config = dict(
    vocab_size=8192,
    tie_embeddings=False,
    init_std_qkv=0.0361,
    init_std_up=0.0361,
    lr=0.00784,
    schedule='wsd',
    seq_len=512,
    steps=4954,
)
Each number is 200 + 30 x the weight over its row's rms, rounded and kept within 0 to 999. Layers, rows and columns count from 0. The size before them is the row's rms in percent of the matrix's.

# down: layer 3 MLP down (transposed), 768x192, rms 0.232, rows 103-108, columns 0-191
# gate: layer 3 MLP gate, 768x192, rms 0.269, rows 104-109, columns 0-191
# up: layer 3 MLP up, 768x192, rms 0.257, rows 104-108, columns 0-191
down103,093,178,196,188,154,164,177,147,171,172,246,123,204,194,256,189,205,272,212,237,188,179,220,201,182,237,198,213,226,162,182,200,187,199,258,209,254,250,159,197,219,229,171,180,177,202,132,168,257,219,221,187,243,212,170,219,216,212,202,219,271,199,179,167,184,219,216,189,212,192,204,191,223,181,258,162,243,185,139,197,145,215,211,195,203,166,175,226,176,145,194,241,203,176,225,168,185,222,218,195,160,193,186,200,200,227,179,179,234,143,156,179,229,190,245,171,180,206,184,219,161,239,215,214,224,205,205,244,214,190,203,203,191,218,210,241,211,139,178,236,135,246,211,212,201,179,279,196,219,228,209,242,250,212,188,240,157,223,217,264,228,241,214,161,183,182,222,189,196,175,209,227,192,226,193,239,177,220,229,123,164,210,227,217,202,225,165,193,207,211,186,178,186
gate104,091,132,239,206,231,202,205,196,229,174,200,190,209,204,189,245,176,179,149,213,219,235,229,207,169,164,162,223,169,172,215,222,177,211,158,194,253,210,152,226,228,213,154,206,221,232,234,218,200,132,205,221,209,219,183,251,182,185,150,198,207,161,151,218,128,190,191,232,167,190,178,203,183,215,231,238,190,226,168,206,210,242,211,188,210,179,270,243,219,150,196,184,205,195,251,149,167,160,207,206,193,178,217,204,129,130,241,231,206,220,217,199,176,230,241,196,199,241,165,240,186,204,185,172,172,224,244,260,236,201,173,180,154,197,192,174,189,181,231,162,220,184,158,168,202,203,189,145,200,150,162,160,269,209,225,184,238,184,210,148,153,154,193,211,191,224,221,166,209,293,217,240,210,203,192,161,168,209,174,183,228,201,188,203,212,164,200,202,183,219,226,202,194
up104,095,117,196,196,193,247,174,232,164,214,181,243,244,191,234,185,215,241,173,194,209,186,171,168,187,277,195,243,181,205,174,257,201,207,214,193,260,211,157,204,184,162,232,218,200,221,236,185,175,182,202,215,180,219,212,198,174,189,202,149,200,237,210,217,236,228,198,215,222,221,212,239,209,212,241,159,185,225,161,225,203,238,239,193,199,139,209,203,247,213,205,168,242,223,180,140,213,161,199,195,138,179,196,203,104,216,250,195,203,229,205,219,184,180,210,240,192,195,206,188,173,184,201,224,173,229,159,245,264,209,216,213,213,226,244,173,191,217,142,153,195,234,199,210,200,222,177,134,187,174,185,153,254,212,220,168,180,206,238,190,181,224,165,187,202,189,196,191,235,175,241,212,151,217,145,190,188,201,232,206,107,218,225,183,180,188,212,270,180,166,220,166,223
down104,097,229,222,208,201,225,214,199,198,186,171,231,215,137,201,161,182,177,163,173,171,202,182,230,203,167,187,164,205,169,184,190,215,229,188,131,239,154,218,190,235,233,164,142,228,164,228,148,230,204,210,191,165,184,188,211,184,187,180,200,176,163,295,257,217,191,170,168,176,211,207,174,216,242,199,197,161,198,218,177,164,179,168,244,213,188,175,205,196,242,209,192,157,188,206,208,233,224,156,230,167,239,142,195,151,195,203,225,201,238,240,212,274,197,208,209,218,188,203,211,193,254,205,238,218,211,206,163,167,195,218,226,170,237,199,144,207,207,243,263,206,188,231,151,214,230,201,113,103,218,207,214,218,186,178,173,230,213,207,260,217,196,190,179,178,186,181,253,157,190,213,181,128,177,248,194,206,208,223,181,209,204,172,241,231,205,215,175,240,191,205,157,190
gate105,099,153,200,167,166,198,267,234,205,139,191,197,226,169,189,163,224,203,233,252,155,211,227,261,211,216,188,226,195,211,204,231,209,229,227,187,215,214,179,205,167,216,258,212,206,191,241,183,208,167,193,213,196,166,197,157,181,148,205,189,190,227,214,218,184,220,153,212,205,206,173,202,228,231,243,190,241,133,194,228,221,247,198,163,231,203,242,208,167,247,193,190,206,173,164,190,178,158,212,160,220,245,218,127,193,264,220,207,157,199,177,218,227,200,180,234,188,210,165,213,268,219,216,218,197,213,230,167,199,221,172,206,222,160,141,230,191,250,178,108,232,200,152,136,214,255,209,234,212,185,217,207,154,163,178,245,195,198,252,188,183,232,192,209,202,207,234,229,251,161,225,149,201,229,203,224,188,169,242,164,239,227,209,182,180,259,218,175,178,168,202,199,198
up105,094,178,204,137,203,216,200,208,209,218,228,153,229,258,192,199,257,174,257,221,125,132,207,205,223,180,198,230,242,205,203,206,231,226,160,159,193,218,219,162,183,185,189,216,196,220,139,196,140,234,276,200,231,223,180,233,199,157,201,176,226,225,161,233,213,201,191,131,207,213,219,190,225,170,145,135,225,186,211,184,239,201,149,206,204,226,208,199,200,199,172,186,195,237,206,200,238,208,191,161,163,195,226,193,246,147,188,177,240,167,177,190,215,237,184,227,191,204,193,151,189,187,218,221,202,196,200,172,184,254,174,222,219,206,158,199,188,194,169,194,229,212,197,211,148,216,193,190,180,176,153,174,191,180,216,266,246,221,184,146,209,150,245,171,208,166,217,215,184,207,193,183,296,209,259,225,162,236,219,161,209,211,228,185,229,189,164,263,174,181,232,182,178
down105,098,182,146,153,247,199,162,137,196,216,234,189,209,235,194,247,208,208,203,216,198,191,144,212,159,192,230,214,172,191,182,188,268,115,214,191,212,221,196,159,221,221,249,210,148,199,171,177,187,204,222,218,239,204,201,236,147,203,205,206,227,170,155,173,180,202,172,200,206,191,224,245,200,228,283,188,224,181,187,171,212,172,178,222,192,152,161,164,177,188,197,234,205,156,197,246,274,245,163,179,223,217,217,213,183,169,214,177,205,205,154,203,245,194,210,195,150,187,205,202,188,180,236,251,210,195,222,141,203,206,207,251,215,191,204,232,169,200,241,229,182,247,147,209,167,204,168,217,157,189,234,237,236,206,192,251,177,180,202,186,181,203,187,189,173,231,236,220,192,201,210,218,250,228,228,180,156,234,268,250,220,193,167,266,198,151,203,233,193,255,157,193,208
gate106,105,222,215,258,223,219,136,232,193,248,162,260,204,211,174,237,226,220,188,187,182,223,165,216,204,185,209,180,226,142,192,194,215,210,131,201,281,117,159,172,160,232,164,239,204,244,164,215,235,159,134,236,201,201,178,176,208,215,197,169,143,187,171,270,232,162,197,157,166,188,229,198,241,179,229,177,242,197,204,202,160,147,176,203,191,222,180,206,239,201,188,183,142,187,210,193,184,219,196,193,203,219,172,215,191,249,245,239,204,163,194,188,210,145,227,183,207,226,204,160,172,223,182,212,204,200,180,218,171,134,233,174,170,183,212,171,204,224,185,177,253,197,151,182,157,189,183,227,226,175,186,173,227,203,220,240,259,252,167,198,214,246,223,225,183,208,212,193,187,172,183,186,196,244,193,223,185,219,221,150,205,170,159,159,196,252,216,198,214,227,219,202,166
up106,104,206,249,205,186,226,197,219,184,228,159,186,243,160,237,205,180,195,160,245,220,226,161,240,167,200,219,229,191,184,200,252,214,250,234,148,207,173,235,222,273,121,149,186,182,207,248,200,238,172,200,135,198,199,229,248,255,163,229,167,226,213,204,180,201,239,177,198,171,200,160,186,167,186,189,193,161,201,214,216,250,145,221,185,205,186,242,169,230,179,215,247,194,145,161,195,184,193,216,195,184,188,186,153,156,210,210,193,196,209,250,178,189,206,188,188,220,217,231,178,197,198,202,232,254,161,206,180,209,267,180,151,220,220,214,204,204,243,192,177,206,180,229,164,243,202,214,135,176,230,182,196,185,196,159,229,190,82,149,204,221,197,244,184,188,177,206,190,169,218,195,203,201,156,199,211,207,197,226,231,225,198,282,188,243,193,228,201,186,162,202,218,195
down106,104,199,207,232,191,181,117,191,206,244,179,194,157,224,193,196,183,154,249,163,191,203,213,178,247,187,209,234,178,185,212,186,168,129,159,261,161,176,267,187,193,238,266,177,203,225,150,208,179,232,164,164,196,209,239,219,140,212,223,242,165,186,208,227,211,176,200,208,171,173,207,226,238,222,187,177,197,246,188,223,162,220,190,207,180,226,155,220,213,212,164,199,180,191,175,200,221,156,174,187,177,165,137,240,221,176,247,245,225,195,250,172,248,190,245,180,183,208,235,231,202,187,261,216,147,169,188,140,224,191,239,220,206,224,195,166,251,198,241,214,210,228,205,225,144,199,174,170,266,168,244,207,168,200,223,190,202,184,189,169,165,230,207,210,181,165,173,225,209,226,205,174,156,208,202,190,201,179,173,177,224,221,107,237,158,207,209,215,212,229,200,199,212
gate107,093,184,208,269,190,169,213,230,182,246,163,201,228,227,229,202,268,213,197,191,218,167,185,189,223,168,202,240,197,197,189,209,220,209,174,237,218,232,236,164,176,213,190,230,200,150,188,228,166,183,142,180,188,137,159,154,190,149,174,227,203,237,162,181,222,150,250,195,195,140,177,192,190,182,183,202,177,215,154,201,145,203,176,181,228,261,242,191,224,216,254,246,221,164,189,198,199,167,215,206,174,180,216,243,172,251,192,210,271,205,213,194,131,186,158,188,235,179,155,185,216,186,211,210,165,179,235,149,187,168,217,194,247,193,207,217,186,139,196,197,234,154,124,184,209,155,177,217,233,195,196,212,136,205,226,200,190,159,255,220,195,207,237,250,166,202,230,207,240,241,254,226,224,202,245,223,181,196,200,191,177,215,167,212,191,203,217,169,153,189,175,161,189
up107,092,227,191,174,202,267,214,189,197,218,249,138,160,241,218,216,195,213,186,159,241,243,212,156,187,184,163,177,193,239,163,171,256,269,181,157,191,143,166,217,213,187,203,196,186,246,200,226,265,168,205,224,233,208,185,217,223,231,203,249,226,207,217,188,186,158,145,245,225,217,211,226,224,208,178,209,184,208,269,187,154,200,184,151,217,224,185,238,166,215,199,213,226,231,227,162,180,204,183,233,187,214,175,177,164,195,129,219,206,148,159,239,233,209,195,189,161,173,224,190,194,190,207,182,214,213,196,189,202,162,165,184,231,221,230,204,212,247,226,201,165,214,244,189,168,212,182,224,186,202,171,177,195,224,186,258,205,210,215,171,169,239,175,176,232,166,151,210,178,223,168,219,227,198,171,197,290,255,267,184,228,178,176,148,210,201,195,187,242,152,208,163,144
down107,100,167,207,168,215,166,236,147,149,197,253,241,203,176,225,205,149,151,261,235,180,175,174,167,219,265,198,193,161,177,207,167,179,233,210,167,201,200,244,203,225,184,186,217,167,157,197,218,169,188,253,172,215,229,212,235,185,160,147,161,233,173,173,140,211,202,198,197,143,182,167,237,221,173,215,195,207,182,197,174,269,182,253,198,198,176,169,218,197,201,232,237,227,199,157,201,155,232,280,185,128,144,192,230,188,193,221,222,164,191,238,187,161,246,161,175,167,245,196,208,164,227,249,213,174,172,204,192,189,216,188,209,180,184,184,208,209,163,186,212,249,190,171,205,156,184,183,189,196,159,198,149,211,189,234,189,212,213,207,203,234,177,194,185,219,213,250,180,211,170,166,172,147,171,239,235,245,232,211,192,189,219,231,196,206,232,173,121,196,162,216,181,177
gate108,110,218,222,211,138,231,250,210,210,214,175,179,232,183,164,211,181,172,258,227,202,153,188,278,199,132,175,144,190,187,199,243,222,156,217,173,214,224,176,274,214,243,229,251,235,213,198,289,190,189,220,224,210,193,215,202,221,231,170,214,196,229,210,266,215,198,241,250,189,208,216,227,120,246,161,120,220,199,218,238,197,214,201,194,212,190,192,225,192,173,188,213,214,192,206,163,240,228,167,222,217,225,243,174,227,200,234,204,233,174,269,139,190,215,174,173,198,171,233,215,189,213,179,163,216,224,235,206,174,201,215,193,223,154,233,211,239,192,212,235,196,205,214,194,213,227,236,168,234,167,248,221,178,199,222,186,153,194,224,239,146,206,250,214,254,184,251,215,187,219,203,192,206,206,153,228,183,190,221,214,231,244,204,210,183,168,169,184,199,172,163,216,218
up108,113,244,256,209,138,186,202,198,167,221,198,233,196,208,185,236,155,145,211,208,238,173,204,228,178,139,243,125,215,183,200,196,211,202,171,199,155,163,205,192,180,159,185,191,266,216,223,218,249,170,162,245,212,212,209,171,250,241,181,195,209,182,184,181,165,197,168,199,245,104,268,203,188,183,205,233,231,192,232,184,193,158,219,216,216,244,199,185,166,217,186,192,215,190,203,167,190,201,186,159,180,200,247,217,217,208,222,151,249,222,242,173,234,231,168,235,187,183,196,224,186,254,225,181,191,205,247,160,200,190,217,157,166,222,223,178,206,122,214,212,196,168,202,171,211,201,194,148,155,167,237,222,201,192,199,202,218,181,184,230,215,184,203,198,300,201,219,228,213,243,230,164,203,185,177,186,183,250,233,177,220,214,182,151,214,235,155,170,203,166,249,225,180
down108,098,128,192,177,201,253,218,212,219,169,198,189,188,179,176,221,137,222,194,167,181,126,176,215,204,172,162,211,174,184,190,171,208,189,135,183,161,232,218,301,222,157,204,167,160,192,225,201,225,187,247,199,170,206,193,236,198,195,235,257,192,189,150,193,196,214,231,179,153,234,175,196,234,209,248,163,219,224,154,151,190,236,184,156,168,212,162,175,226,177,152,263,217,187,198,169,174,225,213,165,196,196,147,204,138,194,182,223,157,194,208,181,174,197,182,231,242,227,179,239,200,210,194,188,129,195,184,169,186,248,227,217,177,172,190,225,186,188,207,214,215,175,189,179,176,189,178,243,170,174,211,205,158,177,156,163,211,221,210,160,239,218,225,231,255,184,233,173,223,216,197,184,211,263,256,168,181,205,236,136,188,144,188,195,177,219,229,179,186,185,226,206,224
gate109,102,201,226,228,207,197,189,245,167,164,203,222,225,159,175,162,161,157,157,196,271,281,209,201,206,206,207,217,184,217,194,213,192,229,241,204,184,231,237,210,230,206,155,195,219,189,186,233,219,209,173,194,195,186,210,172,227,207,196,202,194,260,266,219,191,200,116,191,199,185,220,193,188,192,198,168,212,206,182,202,235,218,138,234,188,210,233,182,171,217,213,200,150,231,172,205,206,207,199,150,199,256,200,220,172,165,240,164,194,211,235,247,121,192,176,249,184,215,228,226,245,190,192,230,220,147,149,211,239,190,123,185,254,188,201,168,215,191,199,199,144,213,205,140,236,237,177,210,174,269,188,167,212,194,214,209,238,161,215,147,200,181,168,192,241,163,244,250,239,178,184,233,236,228,150,177,220,228,206,181,210,158,203,216,198,233,213,183,213,129,197,214,212